config = dict(
    hidden_size=96,
    num_key_value_heads=2,
    hidden_act='swiglu',
    norm='rmsnorm',
    norm_place='pre',
    positions='learned',
    qk_norm=True,
    init_std_down=0.0,
    optimizer='muon_variant',
    lr_mult_qkv=0.4,
    warmup_steps=0,
    schedule='wsd',
    decay_fraction=0.891,
    batch_tokens=8192,
)
Each number is 128 + 24 x the weight over its row's rms, rounded and kept within 0 to 255. Layers, rows and columns count from 0. Numbers have three digits each. The size before them is the row's rms in percent of the matrix's.

# up: layer 11 MLP up, 256x96, rms 0.235, rows 191-236, columns 0-95
# down: layer 11 MLP down (transposed), 256x96, rms 0.272, rows 191-236, columns 0-95
# gate: layer 11 MLP gate, 256x96, rms 0.25, rows 192-237, columns 0-95
up191 103:142135153104120135130117080153133108143095155134122111140101091126121138139107126074108123104145132161177114150119188107119141084155141099141105110142104112166072155126130131134111107131154144106135109138128153108099111168089094099146124111158180139142129163121091151140135118139077124110
down191 102:130184076114121145136138112100100138119154092088141134142167131142083135124127164116161163127139153109103146106124135110107115115102094138133129130127125154157152171113156107077120115148132133137104125143133086148159134127109141101089163120079154154125112126155117152146145131089142160191
gate192 104:100106115125140134137109163154135095144096098141109160143118120168171116097129093110122119118105134143135127172143154115120163143132103079150128114171160072121151161150099081140148089153154118116150155143130085110086150164111113177113150158152114172121146131141124134131148118123140133129
up192 105:108114128129132112161125114075139128147127083144148130139152146110078130095131118103106107158150119143149095162139118150134095147166122163089107156164139151143137049122130119127117138124106107145116143138096053128112169139140097146114150140131115171132137135154156097104114141150138129098
down192 104:130138163150141146152111149112139096150126112114154133117116126142085147127149105132112142134142164097171130102139118186154134114120126063105119098114119142158160118096142137171133149142154121146108126120156160115135073105168157095103077118132081120113132113095162130092115097116116092127
gate193 107:138121167096119122134136088121101116125122096153139134105084122107146109127077116172129150139111116118160120173154097106161133149116134131099093096144130102102115144083134149167161096097144138119136100124138126088190129112136166106147122126173101109154141123118095122168136135141141172153
up193 099:105104127132083164138126129151124132157113155139133105100153137168160103128117089139119126153086148122085143107128127115128134169138100138183140131116145074150135103118142146093118090103085134187106128149142125097166068182149126133109127118152146124134159110111143141107126118095142123118
down193 107:157170089162126121140151124166127188141110126129138142104120159176115155168115117114157129096116088155109152108109145076144099109126157116078116122126132099134091123161122089108077114138119131146093137131150119146128108129107138133118150136135132117129104131091153087105117085145136078133
gate194 093:162163052111116139075138149118135099125129112121090132102126122089102121110115151134101130173102130086150141129123107128140152137133090129131099186128125144115109128098140103112103100141118128124099125104144149112153118116146137121139072140157105111147151118100068153133150140175114093114
up194 096:118085108166090143140118145142112177139126143169120121128111129094139094122072079119176122171124136165135130144153108123152141127149189131096133106099113104147128129142096126109165137159101134112155123136129124096121135181128150121134180128123126124168143100129125104161109126164122114162
down194 097:121120157142119170145135107121128183110118160125146167083100150120127085126147084122167111137118107114137116141119082130046116111127123082128113138132096142163122168114061109107130146137124129122176126128110102157144102105103139165132110138136120119161144131130146119134151142129135090144
gate195 105:135130099110170100146129155181175160087152166128130119173125152125126144127143114109120140157110157169140118155136122123127123166105128096149143138138141133135084132141155106092121130174132182164155150107105112134131111156130124130111107158136137101158115123117083116145146147107060132167
up195 095:135123102151172133133145122181146133149091128128138109143119150124109119119154153129140127150135124090112101151150101117139113131121149130170160086096157124116129139082145163152131116192114106135125129139084138123134118117103106134117077121121159120151106176160065083078135111113118152143
down195 097:133135101122116163129165108094069132109139161146160125138125155159099101143172103158111097092082122112133179132094134119123146156124145126102134138173101114122112084108159077092127157131120128128138122143127138137114139126107112116094113155089129118151159170102157147170095126107120118118
gate196 109:136128146133154138143093169132136161086115147135137121095125172125113114154104161084135108132133128134166105173115090153110093108110113105141154103084163137128128147112137113113141095156121080139122127108178114148131161090133119120084086129139120149124089068113129158128134121095131140161
up196 105:184149140153166109102111124078134113144112113115104141111115145107150106100136120159134169127105132087126135152138131119112108138120164125135140147166120128128154113140064103142106139120127101118103152133060159123168138099071122130146088138130131107151134159152097116118099069138130125111
down196 100:157170164130155114131158127108112133155148078137102142153167119117173160143151117125096179133132149114081167123137110135164149148146141088106106164156167109148101168114128141107179104153128135126137129127156146162138137154161154132125105125155086136152131140147130132107117089132118100155
gate197 100:169094140125137158161132116128110135110171146118095114168123122112110133135115101117118142141103161129108124159097100093111140136127124163100148108102129108126136064094149183135129072112154114107103177148121143103106143104139171123130162149143121126124134151137176127089117121101098083133
up197 108:135132160150127119136126164068120124129109152108102149134094147152103153113106103123099124164131131175135088099104138108158129168135111106129119121202132106129164140103126145109139093131189120117112171101115146109167138116133176127109150098127135159112124133121138138128115105091143171151
down197 106:173089115082091124127144116075111100165102113104162107163117164121126158124141134120150149102117147139151125177155141138143167109168121134131150141137138152124097085107132145095133120111096172151077153133119115136106096141130153131106104109169144144101119146116110166128095096119106137113
gate198 100:121123133165102112121135137141108135124117109121114152144134150140115106136111126104126105168093101135097137114136172157134099104127104157167117099188127162099132102100159132141101144142141096133095149143108132113113116148147141138140059100162095088143128130118092168154116129072102125183
up198 090:142130144118131095143092126166132126117130152100142127161136115132158123111114141123149111166141136112133124139115167112123142183139085176130142126131115122144166130115104141114159130148165131135161132116193135153156167106085125140158140115172129084118118121148153128187125121132123198084
down198 094:126139166178130130164097102103133149127091129128107146091147147126123134128156133145137114110114097111147128129127086089155135099147168141134138114127125082173100141092138135140112107172122125146148087132092124165125125074116138102143180120092146133130102128150142103157149141156168127069
gate199 094:159178099110167161101132162175068136109155092167129127139111130088103116103135110141143159089116136124126096128078136093118087154095136126128122164116116155120099153131158128105154123162111160125134120123155081099080155149132134104116132116134135125137127133134117116115130182109135110122
up199 102:113136110099108142123134125099131144154120134121128154128110141102136149155176159107104135125133125121142100106148075090137126107137152115135144127116155160089162123132169080135139108113173158121126136112116097137182119099147114125097096166131140073109096114145162106168104111189139095141
down199 105:133104124044147154110113125104115142128168122149147150091076100089085116121137128099127155113132114136144118152134165095209169100114106143137156118133129106089127125132133097105134095149134111126142115113123118097123081112100156145117099114113154128108157120099129154130148122126118141124
gate200 092:148109134131138109147147120125111102160122137124115141107129166144120144102177096077134136143161138144109126118121143193136136201164133134127149122165144131107106124147133128094143120105159137113102149129132075150117123161114129156149111114132088166168150133077136099120151148138065119138
up200 096:121122089121118090118078138130122119112124109122122133110137134151144139154097099182098098135098179123197127130091104185129144095145096155120091161131136095130118090117091114132135103116115112117129172167124141101152105156130121134143097081095115112130085129136139133137133133140097127142
down200 100:145137081084122121116144118119160128125119131166133160135132099161106126133184095100138123174159142119131150099116113149084107129161109125149143121117107155154128141088133113081136136167158158116121121139151105151112137169100191144166114123150076121099157150111132150159130151141140108139
gate201 089:135107088108153086109140103134160124087129095127119138149114172122133133147139155098095124119176125118142127107147115099115100145132091097130159088131119136137091143145123081157164111129145101114194118098148154096143148162136136152096114154126155091148134139089136111088145161152149116112
up201 100:155143112140123162171118130145110144155139131141154134116152146109156079145157118147133089112156162142154073133111135072139132089106158150086118151122126137117127119083139119086146122114098142160128131152127138168094135117141081091118113100140148120109172094124076127131126152143168118118
down201 105:144118176130129170149130127094093110075134106077155150142124149148092138123161162149131134127113114114114131163144095113043137115089087116098133133091127128099136139100124127146144149125112085127121096096170145077140114132140104135159122135137136120093149148138109135106133134137150133099
gate202 109:120118105132160137143114128112088163102153139134114181136157100141093126104125156119108135145178100092109135111174133137125077113138130133124165157151135111107138146123121105134160115137143141087139165089141138128147186100126183112139124092133101090139115087124139154138135168176112117130
up202 099:110153129154117129148142147102160180110107166132132123114106102135129107113112143136119137129112149187093104141155071121077113108148110179114114108127161144133113099170129121089163128142140123106125122104187138103148127141103156133128085122162147121099135177107123110090136129091150126131
down202 108:156146157151105109151160123138106142141101114099102093159145150131147095143094124127132118118118133131120155128120078114088114089141121150101103146136172163117103102134129145108179141169169131122187134139145099123141085152144151118150141140154134089122147061137141143119135149111129084110
gate203 093:169154111084153111155105119140132136110101136147140083120121131133102160125152118087152101102152119123136096121140121137128106162112126148104136130128137103106089134120147116120097118087163178131092115097162151103127166084120108125153096181141139123087090144116146178168122130159109127099
up203 094:127142104140138126085155174088115101132179155154135082070133121143153147116160141145164112097161125123122125109106131103112155100115100122106135133121111067102134139127105150126102106097102128154112157097120138095140126071127164115150109129154174122075149144129126114155119121138112122127
down203 094:156111081110130162136089122107148105109128131141159118106141161117105177127107119155127118068136174123132152114117126132165127089139120128096126165151078127126175114153114120148153120137146140136161150108125119110150098091112152130172110120133137105103114095138143154199110143082123125129
gate204 113:110105133096090116127104141161191106112162106140131130112102133099115133102100162105156137146125133083116126135136145164119116168107105141120151081148105111124115171138128144105141145173143127123150163103112140106147137128102126097142132097119183090143155116115143149152085131146065118104
up204 101:069140124123103145130082108160138148133115088113118123155144117189142157126104191135121133144123145113150107112098164099137097156095111116122153143112124124124132172095105134135132147133112174141108141126140108087097086111144122142152149142072137093126157122094140097130155118131131172120
down204 105:132123077139128168138144153119139151123123129109138096106131130123148119114181133130171109120063103159189130109139121111144138151140110094118152094121160110173114122148137102104150117130098096115112093161126100162143139118122067110122159127113170159144102132135151081137142142161141124125
gate205 104:132162099121197108124122124146122124086163132095125124097121118139132096144099126071126146140117068121157115130116125124139139140166117133117158167145106133107172086144110126107128092133115082179098112172066155122081127149130117140111139153138152126126098141115117128143130123120134131155
up205 100:156114129146151109108149157156166109137126100120135122143143137113151127104175157150137140122099146129126075163101116144155118153112109108120166094146150130112151160072096114149068129108123115119126123081143126123117164144135122164137107089097076157102133152097176136130114094147116115148
down205 104:134096135108127140114114146153126127164098157149128129133094153123124120114118093121089157165103138111096125134089145143171157143126145148092112151125124139120117155121081127097180135165157133211157170134138114105090140101160099131156147154141149146143112129142111161131143159105104156140
gate206 099:100104167127132158108092147127136157127116155114147114137122142109112140091131162089130105153112119161153133123138117054097108114155169119144116152122121113140110159095140134126148111118122124114184176121139124142135145106157141159108091147134106144102070119124093167175150152117150088123
up206 101:123114093121136147149138115121143141117107116157147109097115171115095162145105133138155145139108073164118118108106142135131110120127123116142166167136125164164150165163142151141133135167108106114116105178134136126175152104167077118060128123102177130120108142102138145133129095140139150164
down206 107:140113129132121123102132130114162093133174158120180139189118128102119125090123167140125131102123118136155140114155185120100141127138083117119146134115097141153141161095068126128088113069138098165110137126113130137125121123117131091082125127098104125113106144083118136149124122083143150111
gate207 101:150117152147120113116131150134118147159120121086122139164145149124161127125124178108130105149079133081111122099199116095154136151144104178136123133124151142108116168097119147075089099122136114114120162129139140138147109143077133103121118148146159153149154114148102118071100146138133129110
up207 096:142131145146126139133106125160096081161123099126165133157153095117157160096122127119112135107118192155161134144125095134061144104122139083126162121139094134137111105131128157145151115132122167097143090113154141136106141090141150146118112099121127084077131091124137113139164119092112149143
down207 101:149170104129125101143126165119149170158106133131161133151152129161138104123152086129095095167129126099114114095164099158142146185128116140138137143135094134144130118148139101117132074128179130117107089123119136120173170117148126110115149116126131126155090155179085115115154100147135153141
gate208 110:113137141160098112116137086158139114160140118171077127109100101136179115155137145104145122147111120132154147113109115111137130120138170135091138116175150147115082120138112131121134096135135143145140115155104124100141105147131122130087061136139088153164150119105125146152174114075095120089
up208 112:127139154127136126083144102156170128134155109109098129151153116145119156082147161142108085100101181159073134129130145130102152181125149124119126130082102110109135164114123090136129131141133126176123158100114114112152145102118163164129138170087109122121101145089137142129164163121121131128
down208 112:132110123187122105071153138142139145163121166129089101084121125135132085131085113137123190142138159109131151147146137111114117120124157083145150137147135131130065136131130128123157141155101132152119163122133138082158117171151104117118130112146105126139141127118136149122115170100075148103
gate209 085:151104147116172119150137107070117138140146113149129162068150101109099085141106145143134134125154067118099129153105113176154147132152127138111151106126112129110114110148133118150143129137147121139135146073129102123122132139115109116152168152177110153163123126137165194127149115121108128090
up209 101:150080123163123102155148128161144139158122109109121084138125137171123154137132150109183151114146118146154090122098157104167154110152106128140131096112143112126119155142150129151085097157099107150098155129105171112108123123133162100155107112146141111111101157153087092106128129117175110160
down209 093:157118141153156098132139110099137154146108164115092161121129152107099116141086101150100086131109120127156133117118112142023112131117099090155154138128122165140124115148122105120107159103102149117159132145136135089127130122126099108150182122157120154148122147111140109109121156137097092115
gate210 113:104122117109112164133119137145111128103159130132103119105153197072117103149081113100148151134139094062095144121135122096128131138135137120119116081144154108124132149150123106156160111142145100147123137159171120127122119157136120123136068084133091155097112103161115122091124159123133104119
up210 106:095144113143126157120135099127157177135129114161111127100134153124126112125146070133128139146112092149111138123116134120121111133148095143095140152187166143160081140109127179107174144154116112132118147109168154153137114148132167141146127122155103156133172151141138120074143187136114110105
down210 104:144116161146154104143178080117120117125080118121114128121108140123107158161135152131163163119138116165105094140131169114081125143081142131134100146140138111146124100161157193127192131165131118122109148112130147123101127102122107152118122146139187156148117105094122112132123110122111098152
gate211 080:164130103123167170131144152127096136106076104111123142132127119139132117122088140159113075123091112152118126135135129085104111112097108102102116135153151118124171163099122138128133113144167186090071118139097090081139141124108149166105130094118104120109159139137107111135139145124109145099
up211 089:078146119123118113154138104156121127142157176135094145118148113099140135153136144093135161122097093120111148092124146127116108096126137099153131096076113117149130111157158099092155156126131120152154155141151137175114173153128086136147131109120140156190161180119133154121144129111112097110
down211 096:143149164178122098070179138083140150161165152129135197115120141175138135138138129118166123127113127138136111136128128122189157132145126136164157118127143108119094132124140115094148117156088122176122158156125140141072160131116118124109115109133163155124114143133105130141135148114157112131
gate212 101:141163139108106108136164153109140101159130125152153152135061122145139156124106128129118116099079160113165124100125094101165105132121167174151138126158139129118133152097124139110154111152142101105094126134111098150174113119117137155101154102095144126111103120155142163104173141180142127148
up212 101:128131113107130135128144153099098113158166145108175112163101097154112113137097141146181164103128134131133046097141132104124163126145152123138135136135128178140144183061140115153113118141123123109095122149144122156164144146141122133097115114127137094119125092102128132117093127156159138128
down212 099:114146085150133109147096093137148129156122091143147117145114147133130125141151139076165151133164088123140110139154159140132115113178125149101097109156137105105154169134122137149160077120130143090142113144097086145132137093122073137111145094094173167122125112139175135130147127135147144152
gate213 098:180052121130107137126093152126122153093134147110187124144056093115136151111121131104137150158167113101136109144146151136166177130109103139120123105135118115110123134133108119136103103112140088120098129117140144095125166079138119159140127162121130129119145115131139132158147142151132088161
up213 097:142143088087076098111153138149149162119115112125133137115092127086123117146116153132063121142119104110140135154108177127106156134115126131102129119114113117111092124110111134067159112169150094114125191111115094161153126123116161133140107171150131137094114151140122123127103134132077136118
down213 107:127110110078101125151067126140120108092122120126128114164156121163142105108173140110145160119133120169098115125129145105170153143110147111090111105133128126125129130106145100107174131144141118104069124123114146136134141117163155139103124143164165162122145151132171150174149128128129157191
gate214 102:167139108118172135119132133136138166098148147118135083126072095122184157131150125123165135139107133141090109133167167115139127176117129134154117063146129115182137167127156151144125102129113105099094149110131160115130108142165151114109114131126109145088123117125165118172115119120116144111
up214 099:119147117086117127143133124139153158123109169128162118121102141138155139121113124130108141108132110104086129135103126146087115175131098176154132163175135164162117062135118097140117139111127146128151086119125113127127084131142114127140136157174124112176124121118117160128177085159125076143
down214 098:129147151221136108156142133121129126171113179115119158128136164099121115084147123137161099125153123099142112137112170112114119165165127127137091124135155122112096119136121114169138132174162098150117136128111098103113150114128113136121129107122149136146081144152154115125144079131115142080
gate215 114:144119139144132077100135126135100122142154100143101184161137098138117135148097154125135127139145138133176137136194136121126116112150130163059141131088115140145120126124127119108157140107133102156134118117106092116142101147110156193131119092116154107144197154153120163106144123133121121128
up215 105:131173174127114126146087140134146124143166149137149152144116124140177162179111159119129144136130187116141152116157136147131148119148133113135172120112100153148153144129109095140117143105106095159114129147121118122156122083134056126121145115108127106157183111098129126095136130172147159114
down215 100:113177140105085158142116137167125141135152113103094125082130133138145143065151115141119145092084138134131174082125152143138115157153148136122117131140134114140118162153115133109085118147153139175157109142136109113088173185141145142130126097112117113133141121131104118097093151168155126146
gate216 094:148074113110156117127097121140158088120156121132136080144115144151125140145110138092099141153168107112114134140126140100164132143137138120147121093114140118152173112126136172072118137138102149130104156113090101123112150125126099143079168126191115132128165119146136128142118103112123060112
up216 095:135193164139168137110110116121146120138122121112139132138148109144126131137106113114146144141088125124152150160153168138132145083140136130092138083090113111143099129136100146145103129109132152115086080167184137155109083107126100131125137086134190138150131111175138147109159111114121151142
down216 093:110135163125163095139105130142125175142156135113094115104122111123157133121143090097106178119106120148113122128119101118087105113104123200091143114125127119124136138109163094119127131159126149184099139097125155105118125168112173106126133126110077107116115086086109140108163133113149152119
gate217 094:136184121103136105135108122117133104124139126157128088116157167157106198113076157117129173122079134161153126156094105159124147141114124133121147145159128093106141148141119125125161146172141101115122143152148147157146149138128148080084122136134168139150118129095107116181118117116128114138
up217 095:135149147122121136118145090135132162134137109138153135142168140142102145126059144151098115144131119107159158108151133140132111110110154128116125154091092126100107164094109124103087124122129170139141164128169125191123155119099126123091070112094143149147113103141094132088131164122093139104
down217 095:121111146180119133148118101106140147150169135132166123148118116159153101123136113131154143123167136159161126156125114101079065148141133091102126159143133109142096154126137121108112136121144122101141124117094105121176131148136155122117119109113111119117115205172085145157100172132155151138
gate218 101:130135132114138107149105101171115122172152092091166108169150126137091163139140139161132136138150136178138154130122093128116093100112090108118134157113161131146139101088145121160125083109114126174111098151131152131135134090163152144122118104093110135075173151128121135101106131144100148112
up218 097:143124125119165109111098163144170166143151109142164080106174119122122134170115086145111114164121144195158145132154117138151114098128141132104142179156136119096126156099082099134108114102158139118131117143109132108143120128173147135144129131095139139134151129098097101105138160082120111113
down218 100:162176164120140109129089085165115146132149120127106112101159144090146135125136127123146136115144147127149110103167130178074152173108130098120124109144127120108111158122134129144068094136121118121124113122078157134114149123131141171099143118118092092122108142144084129135170132122148155176
gate219 097:138137109115158098135096131173133070145144155151185135101158105128152160136144133063121162075125103097149099123139149158142105116086108121104099122128095120107118112121136115115157135109120133116130077131116131129133152175123149141118137136116147105117133146088117195119160137106131126135
up219 104:119129172143134132131110081126117066164152105104101140136112150144127147172126120128141165115111154111120093107122104174158153137106136161140157143123093138159194129123146090154143133073119151187103117125107125139134099161148122143163151122120106129112144169122108131143140117121145133160
down219 105:114119110116168093143151132151116134160110159118165116187121111116158150108125149061110139144142107128141157156107123135166112107115156104056102140093113160117121122132120151102153158177147122092130169116146134129153137136123144111086103094119131129153120144085123101121100111107138126143
gate220 106:125113107088135151148131160127137151122141157107129145112086143163161134113123151127148122141145155112129156125128172143093121155174156139141180125159120120149124089157119093094169106128130090128121178130124155131133102127082100164141103078172153121147121140115164114104167112116114131090
up220 095:138145097176169174086149134094176105125117114131096138146110118141110127192128136111100168097110116121143125121150143075101113108153103133156144138094124078112110130130128124112089113129122146110149127131148112102132172090133122152118113175103123123108143129133105145158119127128122106192
down220 097:128139141121158133092100125125172129154135125179123135112177167185139123138179089111120104130096125120075160137102155118160135113132161092080129113119160114170110135148100128128137125100116132112157129130145131139124125086169171112133138100121113091132083096129122112105116126103099123135
gate221 098:143181152130191146110121108107161101144126136144139096097138125164127086153114120153128117132085149131108131153171145159143174154150091143083142143123093108142128099096128090101120100126133153124104105094174120113167145126120127155117138091166148149125138163134091140106126107141124136112
up221 099:143130104063086118137128158144133135146145174099175164139118121093138099133146159117141143128138123143123133090141084099099159125179148095129086137124121121146146101129114080112101130158142097116123125133109135167103136155125124111110152114141132137132086147090074154110114150149099146159
down221 103:126130090164113121129085129143078153119078154112137139112159107127120188128157076119105117146132103102148146104098149148178081102131141135130131170107097108152114118115159151088138148098156159127119125145117113163091103166147146102126125162106114136113146132125152090133127103108129113140
gate222 100:109118154136124102154142141139136111097128170082144138132083147138169169144157111124102134154135136108152160144139159082113095110122146170127090118132136106126133123092117092109110157127152126116152113102105140140173156139133189155139091196131185134130139148132129120108148146136137101115
up222 098:115085127102169114081168116129120137145133148098117159147124124109157135129142176116112106098110120095121122145134091114169118134093137137105123136124097106140125143139123128127101175120112147153147091139053108157162127116140102120129152161125118176153158100104187134131118131105135115177
down222 099:164081113062140164110120143142112125146107176116153133136132151117085157109140164087112108101164143099168128117144133142171140114136146143112131123100141126112108152102168121120113119108140128159157143102114095153110156126064133142143085128104144145129156174141164152124127142105138132146
gate223 096:111167144155111133121111151152115151147097091128145137115116128188141133165111121116148074162103146130138133098128119167118104113140138118129117156126108103138126152118097102145120104100148136121120155172130141062104110099109124188096136176120081135107139157118150140097110153134137091160
up223 091:132117113150089085132116115080139163106116123136117117110110121161193140119109119129114090107130100149121151130128098171127099102129128143155130096152165133093138151097117099154123096151147133162116130114149141132163124117119168085130118089120144113058164123120171116132088116089133114127
down223 092:113117119073108134127156158095134100123091106146130133129111138122128149112080164126088109119097131105088097126121141161181116148137154127110142155082096130140132123127178133159156118127090151100124092128144121096122123142161144140153073152118129148078094118180134147127110123129139161119
gate224 101:152116109097094139122165134088107171100116069102163124120110136140082135130067128120115135148139124066165123138098161135102109125119112137135141128125077134155151093139164089125152095120158106176116118166126153138135158072126122126129136110137140139155121132122132107134110143153108132113
up224 088:133106083134088070124119137089119131122122061112170134130161127127119134110180157108133092126168112103134085098140088136116097121148115128117115113127134163125122129143123115141111100153155111109141093141109147145109139145124178124141162122106109103129103105154075148133091140168109110102
down224 096:110132088111150103091099127118099113127157131102137147098094128164157118115114107093118130116135136148129120093136145126145101104094179155089160146141119145129138117133117133140165101122144107117184152156137116148133109171068185109132170160084124126113115097135145110134168135108127092112
gate225 098:122134111126111152120193139118120117126111169078117144046111093126140129153103142151081099136134168091167115136126122141101141117104135136164153110124117131135133159125083102101147066107161114154138099129099132133106148172143112107134117158154127120151099125138107124158149130139144120129
up225 096:133120167128125153132088145114157157131114144125077129070152131095144124142106125120096141150056115136145124133121109105131154114118132118144169125132135090140094141134117148153124079141144104157149091079157155153127149120154164083150118133138140156144101145106104105120170136178107130132
down225 105:132100162148165161066124149136112127087112159140108161094093116134094075121096115142120151159140135131102142133137134095183111151169106153137093152155111133142088125120130170159136124119112115131107156102157140126142114138121160111141123143142144171096143135124142168109102169150126150109
gate226 095:116122132141156138104137133105120109153119141115125128096124127116150141145143183119112099117125108119129169153142118126129132119163102140153126165147109113109094137184100136079148122097137139123102082135139155076101127123118108103075104056188131162105139132158122142152086132107153132121
up226 096:101118124091113131158144137112074142115102147117107111118109172128099134135139151136127098137132047117150125181116123135088123127158118148170126165172110141189123160155120124109165142127169116139126077115169126095148107127106098111116141103155111139132134108124148123122109155112130146131
down226 102:096089152214121143137125144156129165143080161126151139150115121142154077149105116130113157138149157111143104184131114132164173124133118089134115117146123127134134103159093135128151144123107096118120126149110136128117113118093097156108096143125132107163110138149119106132151182150105138098
gate227 102:148132123045160097142098128153129113082119098140125084140163123090153129137131123128110149131078135144160121141124133115164079139149130121133150078140110120136156150095138131098160119143113155104159136143143130114117117172111131119104151161142141175112126132149128140132133158086141111183
up227 103:123112127129126133169129183133145115083139111160124129154127150084094150164128144167125101146100082149098097113138157080096136138132121098098166101131134125114110117125103109080157111094109067134099151143130093181157109129154128104113115112095103107111128125127149096130137120136119119122
down227 106:121118123100170134154136137114127099158136134129097123096138089129112123139171176109155141127135143104146125135147135138131153121116105109102149156094159105119110113129190176084055137139137081158115102115122124083122151104116115160109140095143167123173097129131112117123128127169124102115
gate228 101:111112138121143125104174099130137115100140114112131087146099129088130133163141135114105154119114141154089103152114109146132145159139119107097119118138149110107136141106086082159186104135134185133134133119131112134183204136114158152127111156160105122122113117112091119115081163133120137104
up228 098:129161156153109153132061133116109125148068130184137148094152157138111129104106142116133098144143092124147119170164162145138161133120139146166123129113158138158123072118119149139140126140140113120126112140116162136131120131128109173163146081099110135113088132144109146171162128155162138137
down228 096:119138159134150173098153155147117118110103137119097116140108135167183120104162157159120113164148108113116141137127153138087120078126115131155135127116136120105145189118134125136133126100164070128144111159137074128127117091157107069146137100139106121156128144164171143149106120145140131132
gate229 100:111138144178134121119104140130111152109140088134092148150103159132141154116069098111099141134176148157119112150110107127158117158113088117064139144179117136092118136128116109104141134128166087130123106137119164126155132154127139123107135145155139173166164132162149151081147146136129106118
up229 102:127119143126171173143081158111142143126121145101142137151122144147117139136083119140148117107097081102089135129103133154144128117093170141180090149157175124127130108130094182084119164118150133127147092102106129127113137137105157104143132115101105130115084140135098179126127104097111132122
down229 096:154157142214130096119126132141146110115167119155138118112115106123116133161128111123137146159110138100122110141129131104161091129144138101133152155107118164090136170118108162138102121110127110094154143156126090174100120131117135124156107170141109090156095126131185152161149154146125093118
gate230 104:137154099096099127153090134145126106123163137118110134185131152167142126101170108165136087128103138123138107118163164090127113148104111128114100128144127129123154114098143096121102148115125151137150140126100134138084129140100147130126127110100127078143104079139086153162183107167102125167
up230 102:120152114119150097148128145153149141119161128128136132132126081126118128141164183141093139094150108092181113172185120101132103090143140118101076139132126080117111111134151128121078122163124136148125111106137139135064116147126093165128128084142117115108138120134138140139133080149112128103
down230 103:125104126201151125104144132109136099127102139082107100135099116142091082138087144092112098147097147138124112145141145105127140117162162141127098105127113157120109137104093142142102138145118132139070126137118113089148138126123095102105103142128196183170131146103145140118139156124123135120
gate231 104:119119137108108146104121115143147162126151160157113160141113130106167131105122134110137116112100179144104112110107134093182129128090130142114191097106139145142116108151127099120158113126107091132069105131127143140124116137160110191153124146131143124099102155157108182160149088117129100133
up231 099:140085130120139119163146154195114141154132118085134109133131132175102112128143132078112146114134121085107162130115136125156109097127122116142114136117101133136143163166138121146156163190134094140130132138166131089156109108125135140123128132113095104141171105066151077134100139148129143142
down231 097:085128151118124145107114150072131102146164137115167136112108140093137183091120133119103099150134150149085101105154112149190125141115107143124137145084119129107158089135107134128150145105088126104136106157122097137100113170119135103167135155108084113121119115107119136098138101140143087146
gate232 104:156151109155139126108125098069096110095171181163099109136110155126133142156113117129147151154155117169127106140109103135141159157131130163133138128146140134134120120111169154121125177160170107095125145140122117104154126089157123159097097124131124096148147116147129101147158169108118075115
up232 104:123122155136145112119118097122162106129119124172134176083134133116131144082102120145084136120130102119131100131109158137173113123092118164135164132119093130148150150150098151116154126119118099165166060153118112124117109106099133158140080102135114151151111151141146107098094145129123131188
down232 101:109104115161097111116142156161133121106131135139102145115127115096102140110148122167128128112094162107136127112110125138052099095113119153103089112109099136144120154125132175192115125150067141092146124151091097104138155155135131123137147144119127112124150114120134152106088152121070141141
gate233 111:131122138163085135134137132160123127127133140135136127180142138139179132099138153094141109124104113155170139127127143099108106138096082120176156101124140110125124162161107124182122104128117111140132164133135112077093187160131117147127095152143121121121165107175150157185132139138141133143
up233 104:152155155174163125181135162111093122152110109102163129123140157154134145131102098102117092119084133092149101128135111150130123150132113121128098135125086118086118114113152123095110099130176137144147096122116124185139105162130092108100128126100137162132100117084122150101081100123127153130
down233 099:150127125107110113104105112139131177118128194144090114151133138147140149145106123123154159119117170133122090149110104116146168109129149119148136119131102059143102137148159110110161118102155132114149106132144138120100130099136101070116143129160125146105069124161086160151142138143149103165
gate234 104:130149118105142135142130123142133136121109120149146120107092115157135137091140136098132134106113086092147088156129134158134135102104140144138151181164152139127079167095116085118129121142104091152145140130091171130143132171102170109144134174171097151143111148129078140094122158153096111108
up234 101:129106118133178092160112139125137133159142155156103079111143064117153087142131136081113131131116101149126103093175114156141112186107150129142144127151144066086154113150137147116151154134134158115153121130137100120128082165120143136107151154122124122115074129140126118141135125148112115128
down234 097:138134134175117093089140157158117143113086126132096123161137167142141096138147121179124106158157117128135111131101100113114143123148114123109118125177126156091140078099126128133127133072109141137123114154118153119130105113103141140118168145117181103144172139138164131103123116075179136100
gate235 109:147089141119104137157125113137121155101116113131137112170138148088131145098115120081140099151104109122134151138087146133131090132154076063174137124108148092148162123121141161139138109178139101113154124145119121136136084116140162084090120155093127097131129139093127107127095121155115137094
up235 098:097165136115107149096123089134188158112148139120132107135163139130143134151104116135155114142146162144133136099147145124091117119134108151095121132128136150146092146096085109120155126154114138111183159149171093168138145083128130142160173147150157165118155113137109147168171143115116130159
down235 098:095099117125167116121114126101094125171134109106133102127133079133141130177148143133119143164130135109153129165143070156134182086066151098103123139110145108129079152118144141147120161140145129137125127122112153148120167108139140137123158114116143114123161117170063140130116118121141135089
gate236 095:153132133120157135149091145091107137140101151084137107170122123123156131140124155128149079112120078135145155155174178087167120151119151101156119136078095123154160150117136140109092136114117145149131143151122075123144095141101097147113162120090137132158132136114108134128131135165130117084
up236 096:129158096151116108118198144152130119121102152154117120110111081130119130116126117099154116106112108106105115109094138111142144133169165131116088107197173130152086096150137121139131131139135152058109133138135144149135134113116149142106103160171152125103128143137071111141120103129124106141
down236 103:089119138128136155131099138111155148100095130203087143117147100150138094129091116131153144144147116104139176170168119116108124107133067104144138144120101110162126147144123135139138127102073107152127146106132084128098160108120098120162146126124138157130130096145088120093132146163125143124
gate237 105:135153134072162105122143105080126123117137168128137112124123093112123112113102142093125116164148130115113114124174095157142098118106115136136136157168132100098134140106146091152124117170140179099121061116164102116144135132146118103128143121139072124125135154147100148154161140150110123178